Each number is 500 + 50 x the weight over the matrix's rms, rounded and kept within 0 to 999. Layers, rows and columns count from 0. Numbers have three digits each.

# layer 6 attention key, 256x256, rms 0.0941, rows 52-127, columns 128-191
473517470530425427511471490517488505465469484449449483562472549538561502493502453465515533463485546481517499444521437468529508474498494564515470540545498529541548452451427509403504462566553474
441504529530543439507570454501491558543467516481507440481414563483561469505435514496547496511500568583414499475637568550416614456546465489470541569425450563413583468504463519533523497455592554
440541506562505523484443532548427442449507529454430433522433523520563452477565536434534480476504550555469440504520441474498479446481620451543578451472584505479425445451450552435549486505501513
524534490507632418565471520497543416441511428465568565401511477580524471486505507450508475536549524567462457422568557522490462494534579493575536488527537467490392521583460466509497583603389458
533553529470521499481474470488497522434385656445484514503514537532478483471598547544520565502552496393539504549480517497514537525574589489500499574418474454509500527508487491433540506475517483
558440454457477632512467478533539589440466417558449483410527468479504593485493493434467493558542525535496457515441459444509546543518493477432546467449514418512400505431562517461484506436543515
520496483468602441514594516446512443457510505488481424540478466452438496403573507492443503500467492482522525406452517453435526571536504481446478486479521536448530420440578524436515507455465488
597493488434445509468523484555473482473517533517504569543481524471574451470557435509505492443399547549468585476471561451506521551459477588499546476511564432412499502540459520451535501489515553
545463583545493581523522479500567498545447556432521466529524515627457516492595491542478540537500461566569425459528499535467479566429438562469481470558551435452523514523525506462512541506552562
558512529458396454422546524525482514430546469482441459477420513543486506461449535494494452512467416461456480489539501510427424410536542496548495549527627499497423574470472551481533509487415540
482500550437475476454396457494522536447564525533533462453544441479444534429543464419549520561517509486463519537423463503487524514473487517556530415400536473565554557489466511480422474425386444
530501465528534343517536554507509504559454493465421429421454563452491486545585457549362470596409562544547513507490453543480516603433452523551596564428593478601367474502459514520634501488515523
515534513509393521550401515615462495532514512480519470460516565500465447544518474470615480525476551499396463511537591513477508496542439509464546483565529575454469473449588503525501492501571458
531372585527465502500484495499454500417482488510460514562538548507544579541512444435466453519474512484476418546560459387452551485605548517472539480638583481570512528487528477484539536572547510
554496490479464446511459540512551441440501463518525439516524584495470518420445460526489511538485468482413469583527454521417425450559571429580590554558503490597405439484434481512514583508506591
498546503444539467479454544492529557492421499485505433538434497555559491529418473481452411507427607469481522481499437577606449450541505532501449579540486546401500475533492420440536503466489526
492483511452505546504438630463522502530533476628532479470449542474494454559549540449525513512484595486481514533440539478453562526563463553516433487551484590479553633503518478493486515434482435
549559513526457361428512464487482497439436600415520429554402497499489593492384494490549482592469496518578546412495492488578560543523426468467470607539437533517446413519522518458484501499514562
465466551548492570469538494512516492445532477530621517464525478486451489478502470494467579534558574391570492424548439500526412482472499488490546549500448466393525500533480579544421460539454590
511520459574494463453463562444489503586521535432544420544450489535439569410545458548488576532605515584492509447514393518445511505590474527522481493554547487419508536543500580513493449519512534
537510564475475466547555539523486502535486446433486495531446465545491412408471389471522489514555514438528470531471440426444484483544464548521520458508475485501567443539386456496537451515511477
547500531558514485451460576458495444503549454468570448530503453549495475562521566606466513449494489570482536475491459453497486547461530492471437485391551478439512454563459480503596498503452443
474570549457506507489531488454496448488494491401506370513477419563448560548505517502560589519481509427571502510580468532475503458584480467454536565516449481560484497546440557503540471455479432
476541499407452550557436408560405553573355446521495585527468492410480569481417488591522449548486498515518542482517430531530492387431513471567503498529515478478505499547515539468543635497496432
527467519517579547553499494480500498489433468524442488527545427511546529503428497518471478427551488520552543541510579664503408547485503543489479497516544509567534483560564522464387446494444419
422448482538475440570453476555566455417494512453511485489509478467566461502459496611514476529453515444550515480478472490484585515501528503427468494426555565513484602519580464512506514522539471
376540453492594491556440585500497499661471491559488544516554472457441502419461470514543474486554508551507449511493536542561474530409469491481463521484513462477471502398498429431519392523551409
505446511511522556479497481562434527564468505491484491601579553574524462555582514473505578529508379446616469517508418479563430535546393555497476468545453542562507536503477544582529497492522539
459598480594432426497511494423481565470553472530439433398515565473558441523465493470465560505503526542543515486485589512486542540428407435524465466505529531518407551549506515494549514527448413
572433579564503432439442450545478505436510441552555521509526512502420412502403459453449493403528562471507544494488462575576434536525507506490501508462662526413537514415513464385553448493499478
576440410503424586605511520479472537474484462585537528598581502548503456517409508540497597527521439505547396544413465537523556487460482546539516453437434481499485510542479471561427523505474534
515439512573512485586493508514535561468439466479542388412580538479467544456451595532627458436471530523393444519542497474377461575514457580452499487506591476454451536481502547446519450510492458
514551525442374506556512507517523523509485484439492494433440519456520451489492567557546447484449449479512586474592563495510576579487510546553500570351448494481409449439560465513493474420568566
527593458539470447562465526566519504480519463430520526459549493536495503523499482448531500556515502571467552455473474438400518477478545577494467527472491523501455461470462526596489539517400588
544537500488493457472512448461458559463482544493565494423556479520503421514551440465417658491607425437613525545557502422527490477447489569510466490511483449485587503477543493543547493504481587
509529555481533518539454565445569571493523509534518499513502484456431546581474512475472495494536453467553473484501490549541544506479467547475480419533595380523413432486500405517475518503473515
529510515519489562516521477549440468529494473539485561460533508510541503432484584376496487521513543455530563507526527484503448532546534531411532504603466420502505494541598503584461527443509513
564443475492582596532500501415456465542546562425522491526483471480443546408458445485458516440545486570510508604540490528500582527450462442475498466539466522513526536504446514567537509551522455
390368598479538500496479567543535368628398517511403468433463511568480461509481522493409450450459381524488498529498501470496448554488445562519442439525497498592434558514521519503593408408485578
518488458510501547456524489482516638450547488475566486560465457483574533473550525485505502507560520482489459528537541528489543507507573505503553486472531476488482451527501523533392462528412573
485526486434505431488498444531461485449457425444517441539523521512568509474477507510525473470461480434459524538564477493591485437483482533461585505446509611554496542558558575435436544499494491
478513520585499543540497455502492488556583477506482520527457501494433538425461481564556506438569538587470486440490495440638459454429425625528434501442547477537461470503517489480438505454535537
425574476554502541477413523409554518519589617418477512499512510561513438541548556423550514455469507587570530503453506602568492512510530529479484517492513522570479498461514438622490483515437445
493515540498468555492537537437530496513534415502479558538516472602514499541541568456511498559491501522490479519523433459513523489505433549485498469467549495492599492545488500514557376529451547
398571443490497536445459608585397480454551505488624517519497613560535518436504479447489558513472528398506480541574507477465547473480407553448520546508508488421522582621468484485483457499594524
506471556400495491483453554581440481557443414513500583526500412497407515482462511524462566516516516600521551552446464590594462450522471535507529500444496528462470571563588527604471494506512451
578560447440539616498514575601460370551449445565544574536490488583484564556506541479506465470513469536467539507564536561449464553482460518545464453529477504532453516491586538524460446475543477
525545479469477458504493541487543511484608507444550529467422525479525455474532481524459498589549478493475512511515540524586475498570572566457533508553501533554523559482463560524487502548543495
504362490513458503485500529503475498521493512480500470516470421543510439462632477518454479474479502585433460505477453539524508574537487466528469527481560428510587563455495451403493520398433498
518470441395478524585464550555505514521500445569517491465528525557435557510503567584527470436630523504537462468514443448533569499555439442527522355501497504535491477604426494510537487526476460
585504512432524551578477465466512550465440549591529562516534486511497492472464413465334520533596437470581450416546391508496535521455421529564484439512363544529566495505472461554623406643527600
470484492498528480551504511472401475465523477457398465489462404519494448454564475546446546540466497498468543530409555492496613549563565521526454504481458525541505506469558548454502504476589531
449584375495508413482539566558449518475460530497490565433538561490520557491546516547520536435517457483509548558584483488461517507508543596522581463536545539464498491560485531539539503498411521
564456521489426580570558494503480486522526553546580457405508513485569432472498464441461537503509447461485507525469537515463605470491540456478491405516480532569473461481567447569452434518485452
473538529526506453550500496542503478538458465490547498488526515479533537579540527514471482537538415441487522555446535525446424557493503485545508527479505387484496525439514528444534607534502544
506621490562426484468566565506558480515462503544539517468552439520434489500477487561473448447560455529518488557572557530559513439507414537477540441519597522512532419534562497504517494593523469
442571480521583576485482634551545577504478447496447513398513520479613450495563491611515532439498497530553565524436484516477511522520495451504504549400580542469484505558456571534515498599484511
527510539462544569444542418605556465462504475482479468539430445419510515489444624560452512512503568483492542553458515439533487519424505479446526479504535542425504619472448475464566480484569478
492513504525496485417500438543525413517530540497519446436462519478444519532539468479476381528511524512457518528530451505572496430461520544543529485464559530517471441574520587492527465496575414
457578449451573536516524455562501501549567489504420433508433542465583425447475512541448516483548460518505516542527471485482541527457453487437468504463486425492580563583448391552339478572550565
641509483350480482439547461414560626540532500440526495501525466436557434534513588514484479438388585463526502421514491514532450629516503566529531542524487481446476463560426553564563494401501392
509491491583487408456493531487543476478458547565567440449531582511475442489415461424469596456529464493533482472488444529444477487506515493454521484513435522450503542552470572434502479505525503
463582488514511545504430578552568438510512533509584408516496543514503549501481476531478508538499434543498489466451490535508493593476489404625533487488507406474419574554550586498503474557488554
516513451577484454401479521635467531503486547541524515482537480489453528583543483437444575459507481440559497673569454447564517476517572514452537490564468506568430523600460461484450523556472546
545419555522449499509455469517518558556589523514521539583553438590530544495484561401569543451526471483439452563503601491485509586427591479532513477490507596495516583480498530465560575568450394
472527490442497448443409486525532469553481481408463467551430553524482512499412453428552470539434520537545516390458588487467592509463465542486555488477445537583533464515515459495529442419453501
419475409460497597528388446469423514473513471523531475507512481483435598463484573552547482588448551540497572540549525469498463526612436435463581585471506499554554472515399454420468600534468612
538447462495544480545538546542504499482481438520501576457477567442443525538469500557460460457559451395513472470525544426485448551506474511465432485590490504426485558508580546472521546515584552
535421442529423544470580532553440463475560511485448570486486453518582523517507539532482522519575476514493464572480534528470467477504577514449449474494515471597474464474526504582437528470480523
504449503504525535561514572481438457483528619542451514337527505503562460483513518515494468385489472497429555449540560526477449518474412587561398538503547393410453563498448431435480542546458508
545544490456402463528512443605515475529426541459532523570464516563464526524574575469562465487530507575579580510527547417494449578508492511486585523487568472526516468560428531508506543428445499
563532399469501508594460454508471583546452472558412509512564495470496533540543452471491577487498456501503576581456465419513424475438481551518541427521570406508544515532538594482492492377477515
517519518409505445545555608518422564483474443515504443464543481463549557485603398427559463428525458490427586547437596531527441564472538525461419558421447570506462469458507484496429542451498541
383422505475512458440587546553493452516418476486493575592503484522503455554511567467499481485487476513602534473525525488587498511505466496446550451450546549545495496451484441512497515508457477
450508497530558529529410541487487454437564557450561472512449532481439508405455594460551431528436465530474633373500504411519538534510500493500563597521595563511496412452505526463508523458530494
459564515479502490525550586436535428497517509512534487580406504485464491586499460476540454532474533471431488422466502483437462400509427511521518575419446483530604434529537444512516535438463521
# layer 6 attention query, 256x256, rms 0.0924, rows 53-127, columns 128-191
472501436417543482528475513538455438498425403494498465540488553540472453378434546584511518552475383448528499501549506458567471465415587536560436459524465558519499490476474554406541564572483481
532363522495463507516467414510447514516435442577541576551567503499507463490588517546436504473486523436544499547579547508465508395549504577511502451481455513380531518458501539560471541495530577
390568457477479478480534499472518478452437493578515464525552464468523499479507463468479628545417464545489458499450478567518569558537496534440454514404386627422526521544527491525446455507528478
518550502570485442504384529411495566471537439489433511506576424404472477484476490532460450429485484503469542497495487418411501442535548472453511517510512444522404524490494512508436365436473454
613414557528469513449480457458458433466428472512535514512525519490520597558478541451477501453467471442486544476445461422623606472499472445498502614483429633560433493605554486438521424524419513
470505419547541513500454441501510453501421476474536481502501473479494489560562569494549494489470505517465484505554380495468503496534436485464525414509539512516550461522552609461458476505525476
488555481509521472423515441541522527552531457493541485573486401509451535492490470531488481487569487613488448389516497476420454442459498561562412431550514499445556405402475438447453554489535451
501660529475555434534469388563479563505473563538482438597468481536560462597426427530513453493511444544470442502441388509559455538499480430543531538558450533410499442573449486591511522518531441
496436427551589567527477511546515434528498467449485568512545493514517429547502562453542507465509639520535428548461558548357587499511474482513412463535497480560434480418475414483517440482491450
601514513536533533488524467519480437551498550467587511450569491478497547513482512571402461480452580478458490500487571535489439498468518497439541536581475454500509553592532599459481470467577511
468435448552441505435424487611426506554567538551502512572501480642492537591482423536467462524450414469516462502480490554529492496502433480580489470577459483436528476495463567418472461517537505
528529556487516525500485440458426487502572496485413600540520491523555521526557459503431464471515492467539463582438486509523453556547521519470505449518513425437363424499417508543483532528429431
573430529462450450531513430472458538653557434467530533559494516535426483533407459454514461569463637495473480524462442536499437426538489472541530437516406462558554460488523482520536555584448467
508504443557519541504497477491578449462530486458473405458454526458611506550533480474534502419520537412447562475494569544458474427387443413419453524464358467474488542470522445470469474483529472
490507431524524449500470479544460521429548520570525474377529468515518534475489482522506570602507462392461564499478449532535527438556521467468465472588475517476482509589523500495392487565525529
536519558470517480465485495473411455514531554525515476436523528538453500447556550590462457565551460461572593506477524470556497476521536474501503477465501418555449427534639485500567510516596497
537507439450590599562424585458447514470459485553456499494482521486487435511520513579539540495540520573470565543450407456497515576470533493514484448504492476456539582497476563370568545492484483
452541492434515490462485541489484425469506499513455422513505520540466381522409583461480446491467496586433480495551484470514485629441514514503451523418496471519410476565481544540451472470436552
540416464522501490541449395516461531537565526384536494584394537529526540529513515497505533440483463512513524401514508412444488547497447532448503460484583515537500418535502494533524473484620543
461518572515575492603442459475467504544479505511556424458464608534470497535525447494427455543518466575461514509541429560455499539472534482480436496551525451557475484533510575491531430488502493
568417452532537494565492516517471488445521451568489487437484525491564506573423522487511498474503509479542516509579448365500466547562478509504561446561585473566549567527509460401556550553493567
571459496459431475645442531453475498510587426470419496530536418499503490495498454500456482496511501510459566474464468474395455580435438524429544514485469456531559548609547520434534486557493518
534506410444505465480486458476554505564518399546416467477501464506437443478514504494519563526484534517436525545544564478466545444530581408487483484554402470528500631459540384504483500644463498
485497389478519483616575498409483456499527507437619495502581576559463547451503517464462490499503609466465616501524466415561608530501446538540453533565504518487519557497528552520521596547567483
609493568556452547588521543464534488525488594541492573456506570443568435496527530479529543540498521532512453482385507399401443556466481555462430492521422487393575470543524552478457588549511507
500442489434506469535436451496471456419493555473521457499442585468431481489506492557454428539558431413482543491508454475561483460556491483472552520514615566485535525415544521595463458479490582
435432519480584434507393527557535501511506475499447442583496515573438514442430414431521454540501477511572548496480506499560461544529552500594464506487490578462512494469522490446553514629449546
514432520508483479445476521492539557540494491598571530440427476573521569534483454543530499491502518407422528490502543593528529555546435537503468415507547575473438571485462540468522573459527498
446544422563486530578545562514539436547543461513525436457430586493462550607475501528523411557518596490525511426566431489520482411591597535450439451494621576564424442516547539562440467395429451
408491549504500472437476495518488493424512434513399490508434591506497443516484508398507522571521466407500571462450563475548541440546516454455442536475468508495569546578438488489539503482477555
533510456437507488512455530465439431571534483573486503505433495592469516455545571559487527599495464561567463600448470540532517530541500423419577441453474447542418550423454509542453499437422445
470515497518482422531452526464449400510546457455480514473525536467503514567433558518501464528504506517549400498485502557549502368448584510453557524491464484456435533530483516450453578506471501
471503478591453520502499438525489512483458548476480523481496542483544401516594538544518570426444410487570424570539534488537481514539534488581503505432491512456469580518468481546509490505490495
498551559604551506509549509529508447492392533436525454460487475500457513528475516478535455499485499595436470481527481548439566523510494548460513535544528479532407470433514553457427463537423423
546524491481546499507416498423515511467472507448482432456457498471509454408472545518459454515542479549588533475608399559430478531509397460464491506462451484531475544486454530469526501543522509
507576553588457480426486501547548516545449607426530523561528485467455500463512437466483471502493481540531482562483498563504522569508536509518508484581558442469468430433465435403507481525441538
493527425492525497454513395494455595514469589418571517491481495608557476512445455460523502425459499434508544457451490501484500532490398449554508542462506511513560476558563541554443427448428555
511493409510511465398593521589526391507499418456465463466573486553424517533517474523461516586556465486472441530587508599418516486458452587497482555508452650512544534484491593477433397543572506
516480470518486407527485476399551484447453469471445591509485426472484617438492578541502422508455441509489512492505552453477478449487401503441516509539492547528491548516550466468373568515473540
500519505525428596437467503512488466557587434536576578420568482438507461562471542496499545523480506454492502462506535405521501513495602436456537454541408569464443547491426520493512583473555482
556606438451414485502499428595514508471512508530467560480480529472558527502493523606496498554469524446476489506555533436501519474483508584541551517508519500472513438520484519496545541524502416
566557507592548493436488501494485589474493468538538436570557527481550538617488450502522457470395432459496506523513508516452468487481508500351466526473533464503522486478455498600541557535501392
470549481533484471475456557518392433595494477491453558541446452491484401448473545438479524507606475568461574538493458549537516572515501515629489466523514427474464472492477438502475510474509575
482520561539458576516413545393540534533533509566454501487437509540474442502525381515444516501533583453453468480498457463576535463441598515385474441463523518556381421507525436526494579500506507
398489454497422462554483417560380401500482605538496468429475556446412521577445508491481577474641497530527618474524504555426502547466617532544480483395465556557474557539528528480473528524502418
397490422571510456535484509538411494494492479575511449528494484515540539421480468485411497513492618461526487476528470476446497515578576490549486503495465488584559500514665425493425466540557515
540530548589496471447466406565497452464552472510480506474522481510513468493446476502599497517543549495470436596490550463520535524485385502473509441513518506536478532509471533536549517502471443
507539556444561494498570496436470424552525476469541519501518502516459532555414482495469469508387435481529510463474507474467547509562521496503528454457416405445477471518439434477488450545543490
466469477516432455449477559471451494496433485575525442527490497486457578489498486415471611460500502462588557430423450576504409524464535420500476564535480452578461476497484554465505447539509574
404515449532612497544552465443487530510475545430483476547523528512417477513511397485546527489537514487480497512595564493514552532547514479445463446525450503471522610478596502433473534502396667
539540549463502413458508422502538419501458435540589482545495487407443476500551502519591508463520546529465435508515433463492476488485525375531511392657495506412464561459478475423608546489555504
470452362598454502493479518387470511560524451519495485559525538496508547473553529463400490480433417489473516523539602537482540503499521544545446503522576494547563467447509515575397485498509458
443603505476476516499460464413539426490556547459608530558502571539437487532585496558546473392429453516503526513535456405511568468544541552488494461615581471443525553470516540503541499495472484
457489580502520504543539611475490459471496444436480488510530489559522543434532538478459538509493537550548433486464572372495496500541554479489551461527497479427571500522536531427563435387455512
514403466652506515470499423498481563513476543530455462465507448338597452416582456464519484597516523587501524415531427536553417520479547398548483525475477440601407531582518481511457556488510487
568383547608571452512524487453561543519516463519534500375455581461492433587518496453503573445544489536572547536484563484482554458556486445538431533534495491449410510500533488495445532415491551
509510526600511439459469495499459519620474476501506431524421483472519526506507513568538605405557515439472517489487478495622486437468491554456488468468498537522535508472440546482499435493506442
486482469522545506448488417520420476486591456509417526475477521494503523444509528522490550375571525458480498453498513503455445513457446535463441550469536513496443511504477549535495519435517429
509560420481546477458510568529567508454463519472536521573555531556503460592455517488490549529490561502488493542486441468460521484470470487527500477508552514557561484482470446459550476464486565
447518571534572539468480534499401557560485552519481526605543513488509432445438489402606530493523371449524490602437608541527464495467486508547501465516560497626424453557475477486549425418551598
518517428503566466486566509524456399558570497494479474532538589564431527555432455491505578465508473380508499524411520480475513509470470494556495512460450368560495460519520486551466470483489520
540562549463555472448478430495424500497542560497368490426520421530547544524524532516483559450435513466549460511435553498480485487574529441557477512483387515476486482546497526528489517482462502
538479491502423571428562561469578462503473488599440456500417549404501427582532488506454561517500510421468473442564567549453506510475456533423562551470517476571550442469477454498441469431558504
473439484483421554476516394451547483545540589465407464467499566420550464538374485570429498439399525469520531399596459530545517464562473504553463532506601473471451478437596502582504517466502516
494496407492479446530463473506515528522514465499494495450496527543552520497512505523471454499536475527538539486545460501560493433495453590426442457557416526485473548493505537491561481521486472
534444494550488541515547465330490505547445469542516555483545459506513449529491520477499503519503429462530480343482490489507560410435510438461516613404467544528590536484456579465458478514560527
411488507528515559540476562482548464508457567527558579494459604528459555496427463508478483520531540512511456398515460492545515494564524436484537509539530496575523435486522445502480463440510486
494476542466490446463484514573627457461533491428480444433449521541550532431546558508507514487523540507554510431585558447520496626539435426511436556515558496425504544549431517453574502536560494
471611408409573605499540523601439507531475518477552579608498522479393494634524484511523464533491503428514475472533500483435540406484502508420604510420508457501458426497446522556440462443539387
516457509496407473495448519492417490516442526540450600448543501551545429464504574468443423437573490599491448477538482422349441571484509470516457504488441538558578484476477453501581380540594515
459561458501454455442511460485491508483497488592542478476560454476468483570412531521505450528455542573420536442484586529508512542571502523477522489541475534514439447437476368496498490560642461
437447554562486393492469490535510389449673484477491488509507585485488478476520526455456511498515518503512555375504514389449499451444610469488548506559562465478494484524515484413582568459552501
604538508512529464552521566509518480420527493582521532470544464463512478449460506469508478551491555571472491462532591568502520472485569531457511503479499623434515476401446507441423511524449466
468507501530559524516539496528490490464494571492440542478471449515520416461453461541518497404510494489587386522465442489503457416494479531475500392509529475515454460514462530493523615509475530
425551533461535577547554450540497576500505488494516509472515410614533459523502528420474432561522494602478479594495546454601547549540521544452464524439520531518464519581578526453543484539452505
# layer 6 attention value, 256x256, rms 0.0802, rows 0-31, columns 128-191
470541486505494607535514527566526512536429575526509483634563441417528509510510496462489551482494508519521482571487554484577501504484581530504547577486463428525477617493544516431510492540514484
527418565531403512458408476621528505552500497441546528541510494474478500542514574575459571527560567463565560513493572518427490541549578533490521576430525523535579464414532491521461535526477470
457543550375475501512488457488478522472517505456493583382647453526488620548539551578431566477507376556569571538542513521570476502458424523528496515467523544559462528486556418514571498462586487
443529509407496514505542518570528622505576500584481423453528541559397506509461514514483547397479446552466506479568599612488601510465523550430479542586484463498555490538555521545532527492543483
406482481431556509401493504469531430459471429472514496441506435362532454483448462499453408478540535448478496511419480384483515575506520539484514493509440496481526515457513454543521476498487424
458479552522523456464517456520522439501542505496556485509582533462417598423449526493589541458560548477489437543514474552562535483438416557522469511443452512379551536507447363513452516533395482
376530482538477517533536421413427548536449521451495512526509494441598517494519518470400520484521394497419503503546493492506517341494518510529536481446530392551492558553549447562609533377450557
523508487487417540578501493438447499561497572558474502514529494577459460419433439467475499566450523478537559516559513471473493497535555525611574557541440497474560539517486493478431500555498520
602546499588564563475503503511530497503537542522522464443544440598534586423461566535516533459512551493506515484500458473480492607503504488572489455527487482521461535397455387460497481470418464
497519596507473574525552490493555488537516565547524604440520406442447509510506390518494499497494486503499482488575508455451546563496500501541489454546539557514534471491495494456485395641456508
495474461559518437392549486555453454442544476440531510443509455592463460495486548509543459562479498481595563521575412480506432471548430562542514477472460462552549548456537536565474513528502479
470406567524523584511476531493526438485557554477463522414509505480414482499492459516508460473523498453544454460517463472514493557463453584518509442568469481434498429465494461536473350604433478
484483529386449565500518496495515499411513571471437455540495490455473463472560478525497531506496475472500483517537565565533503452508583536542477524469515477508474542493502534539538579543515556
544457566520404548478531479485540440514441621516439609475505414552582496468476475619476545457532470582531500431441438502567464484528485562478455526548458453456492589564448494482443517486439390
496506464521533522401427523530539478506578550504430495494493457444499467423665483436526551486581461501428452493423533531539467477383520610518466501523483563482479462458478573602529492582531490
555508492534499485568446486554433522595528541534510570560580558543534536524509434545561600567418476526549531529519490520480448437452439435537436423467525492532478476402516514529541494517467494
511469488541477525547487467455475526476541528436488562448595439439505577519493499488541630477539579532441524547492509618553563554517413501471483517507460484487435482539486443519555509509381514
517527578519416406507453460514509524418555575452541506413548572545410583474514443522474463467515495445493517483407472485486431412486507479471497524481466524472462530481624582445411530452482463
495536500513436529532453498570452491502552605501453569530458470524459508575555393483431512446466482456488457502468526487541422479461539525491439510594506497463495567556521600467511467460513514
569519484488454552429571580612520510477403506491441551520560572485495479457503520577598596479429482514520473487453574607531491582462511432530528483410523430543571631516453530579491523417593454
475502455491483477430491460507495498547581475523504554470442502453499570446526440492485499531420573471480575480472453461537470499421554473566541577418488535483508525402421490469495464519482493
460539518493472440483488517429472526464587475543448499553545406489505522531577415442458518469518468539419523542451525477558570515493534544506552459502466463528435491463461453506540524452564529
430505568541554457506443503491468549526515564501472520459476528500439552546483507471417476526564482541497518526541457483501516532466470485487539461523560507468511520530525504533590454453530402
479608596500430579501492430512450543525514477510571490471469406499465498541480454501513539511541461487417489496425581508459511497502518506512559485578495459475464485552591490489511537625512403
417492577403460492500385594402540499511446478424447546461548560493526542432434534500601542449547510524453566470517545599516538484491491571527488506480487457514597537455553550585467524494479400
518501480560498467449520461481484553509497454499521422556554502588494478480528432545503491499544525381473521437577488457415470493521433539516561540522551539464574429465440543518478467514491448
539450571504424550592497529502518369466474495472531584476537426489549468496499576513528586523485495493500540536566494541472454519514576510571510493494567491466510525564484568533523423491475471
504477551477500399519491441502462514533513479511472507529477473476514475527396521511515471541446569464466549525506540440562563511499528431480467467443491539449452495467503442504562528440502585
459501456497555483450473407527513418475430489536536520478581455452502484479513562480473513490480520497465565449643431485455491597445515435554532488526541520569447531546448527476555474440428467
508521573506427499559414605538552529547486439467489530451583568505524570533505538594509507496459516465538527572510528495497465509525516621502380527415569466476526534475536462550548568443504384
409558521441538465479559488429533511476540493459469540364550585502534543504537539552456524444499454494508530439578489503515569504507456513574430448488511501497526487561482515479491533461525516
422483566524540494530546487486475541502506527460433569470487592505534452513451525467487465525527466532569527517508517496529547500511528508439516571589464427511527568480484553501468521434514487
# layer 6 attention output (transposed), 256x256, rms 0.0763, rows 0-30, columns 128-191
521545530433519560628461447430491465529524510465487517494515523589534462537426601576468473469503503497545530494527433484551543535493519481489520451539491525571468488470441465468587579563437539
510448515499560465569536540540504568485482553453594391523448566499535446450404585536540549570476440477511551504554531527445538536515465453564515524462430537413550522434480473520575475510407469
492509512452461524452562477527500500475485469461502480540412512513580585634426550453502414530528526582569546383470575537470465528487552407478500465471493517505522512504584455495440485569515425
423546471526601436482497531487424531450529486485501556534539463575378527532423465414539589440439456490466464482478496586476612516525433454414569507477513463504518555536497565469484561487460549
422470513522551467461541542513546493509437526548582386479483652430603480573547527594395480518524535544590501526525521468502477514463586497493622471510482430460418477511488497486508474546510463
543452576531440541475447441497530417422519492457520621531541481483531560454501512579590511515449437370435548453491404414504539522500508463467546405486458606506554515457505511406442507448486507
468488459403560443514456491541570529505489515550353480464505583571466470545490455509489446554485556567512418457498582462577460589460573621450490516459490658561447480479559471506476500569481586
528529495497448479508493581461646542432553512585482515484481508544526529487423515473458521526457560483518457497443567481467556504528486510479513477581509534498482465532521507452551445510487509
521472480523496426463561524424479443426528571468515445519556517442563456382500478604520581506506494469540536439489549479492476452500516515437578467541440506546444553600380541484437431421437526
477513480527478526500453563464470522484561523527466461446510468536525618529506543481441444561358412469443518463533563562468488478525439462486527424565584423518484534488487490446502446505512552
582426511407440525456616444471483530439571469448498566477529408531436514504459663572532491510554528584620453454421428480473500503440518532518566484443460521493465564514570479532491484479424502
387485507580492543446432532488500544440540471488476488508538507524493540464564552531457562510498508554509564459524428430563473499483538450534519523546550407487378528407575517409531504530537531
540429537546474583504446530374585503524549382542502552471512512495494439550443600403448534432556568527506441369418465499478497546473504535498552538542572497564486580535472496487555545548579500
475444473485528561490428571439497512486544513470463531443519493501539562493508486589548512457525462464469495511546495392483534532384497398499443440620595430501461516499568588458533580593568532
522564549538420582458460516511353487476475533485531490531511493496543512552565512523495512494544503500477524474556404494479497595508454528484499461594484457558479545510568528438524551508533577
562511551467507500534487492479545483509560534525560547418475445541522482508397585524534445487479478492414616436475499463444493421538609574555389430538453599510513597487459546418459514481560495
485470541456498506549490481638546487557444517523487556513491462536568509527420493440481535512505435565316512514506426513550536453535536429506554419536510596435518478413461517475475581466493511
549589531494554467502426570513438465502488605488624522513419524509565485529552422446378493504587558501536563471434549542443487487487503441482447429531438525480505446570528602506488522478464533
422550503496528491489504483436394491516501553478454452379483575596471533550482525491522447498480558474520502526485539529465554545504506497529515506518439527493483518486513550502500514518481573
524482479508577501433514485427473568539403531517564468381543419508501527487554383467483464490488548540554446514545464474460610531535457502498488535475493423510536551524512510395543492498465487
546517481551390469503541533476474497514455543528540471474512519478553517494402482462481593495497454494522534542433383580656532517530499508474522509462525601472451534525506469523473565490560453
391525497549449528518511453423638518510546641525498577583406551535598494582494554527456502486530510499533579505466463560584422548429506508461526516518515549427421549437479560590521528490524537
395557537500543491480496512542571542494488533422493604541417505568443538480429539531474520485413413483463462521511501539449527441475579407518576462480463550462433470513593482493498419534464543
527525543521616568592452433543472448499538453542571503436519486622522537538440568480402429526556461481496515449432539544451527426473585491525554459471470525610572523575444524440505555468487508
502502482467471482411525587499450482457402493625484584501476515558595509509435515439471536518575574569510434481507459456435531520535547509472555560514463402489495431445581527398545544523480476
439506555435576542553491468586458489465562490498528582456498446456467527433517547559517453457536414405478473531543486539540449506448501520532524495412543433467459518492487562538524456555524477
507476548474462551561440452514537577547434501411520429468549526536517511511518483505416484531464613591567491476483535430553603464500552455548569525441531441453530585476542430488521494501471467
494510441477450455452551550529613491507489499546416553576416475434494531461513479538515488510392467424528466463511499528526423555550501564524490510436473465470478535591504409587440540418477489
472446461526509531550449540458518507487551454432548505449536468533511481576542547609480509450460499501554521514524523419515462460507551464391503556532581575531465541387521455522570488558489363
461488480491527495544573558458597546494427541514485458476397504490623497429496528481535495539452599541485544461465540619464549478496562527573457488510400489431528591534532562470521512507480463
478482439419565488505422600554406496551500543486431540555455516463584445515435497437507483507399484516428554503487535483412492504480494570510587578546584538446515500514540581552418542509500531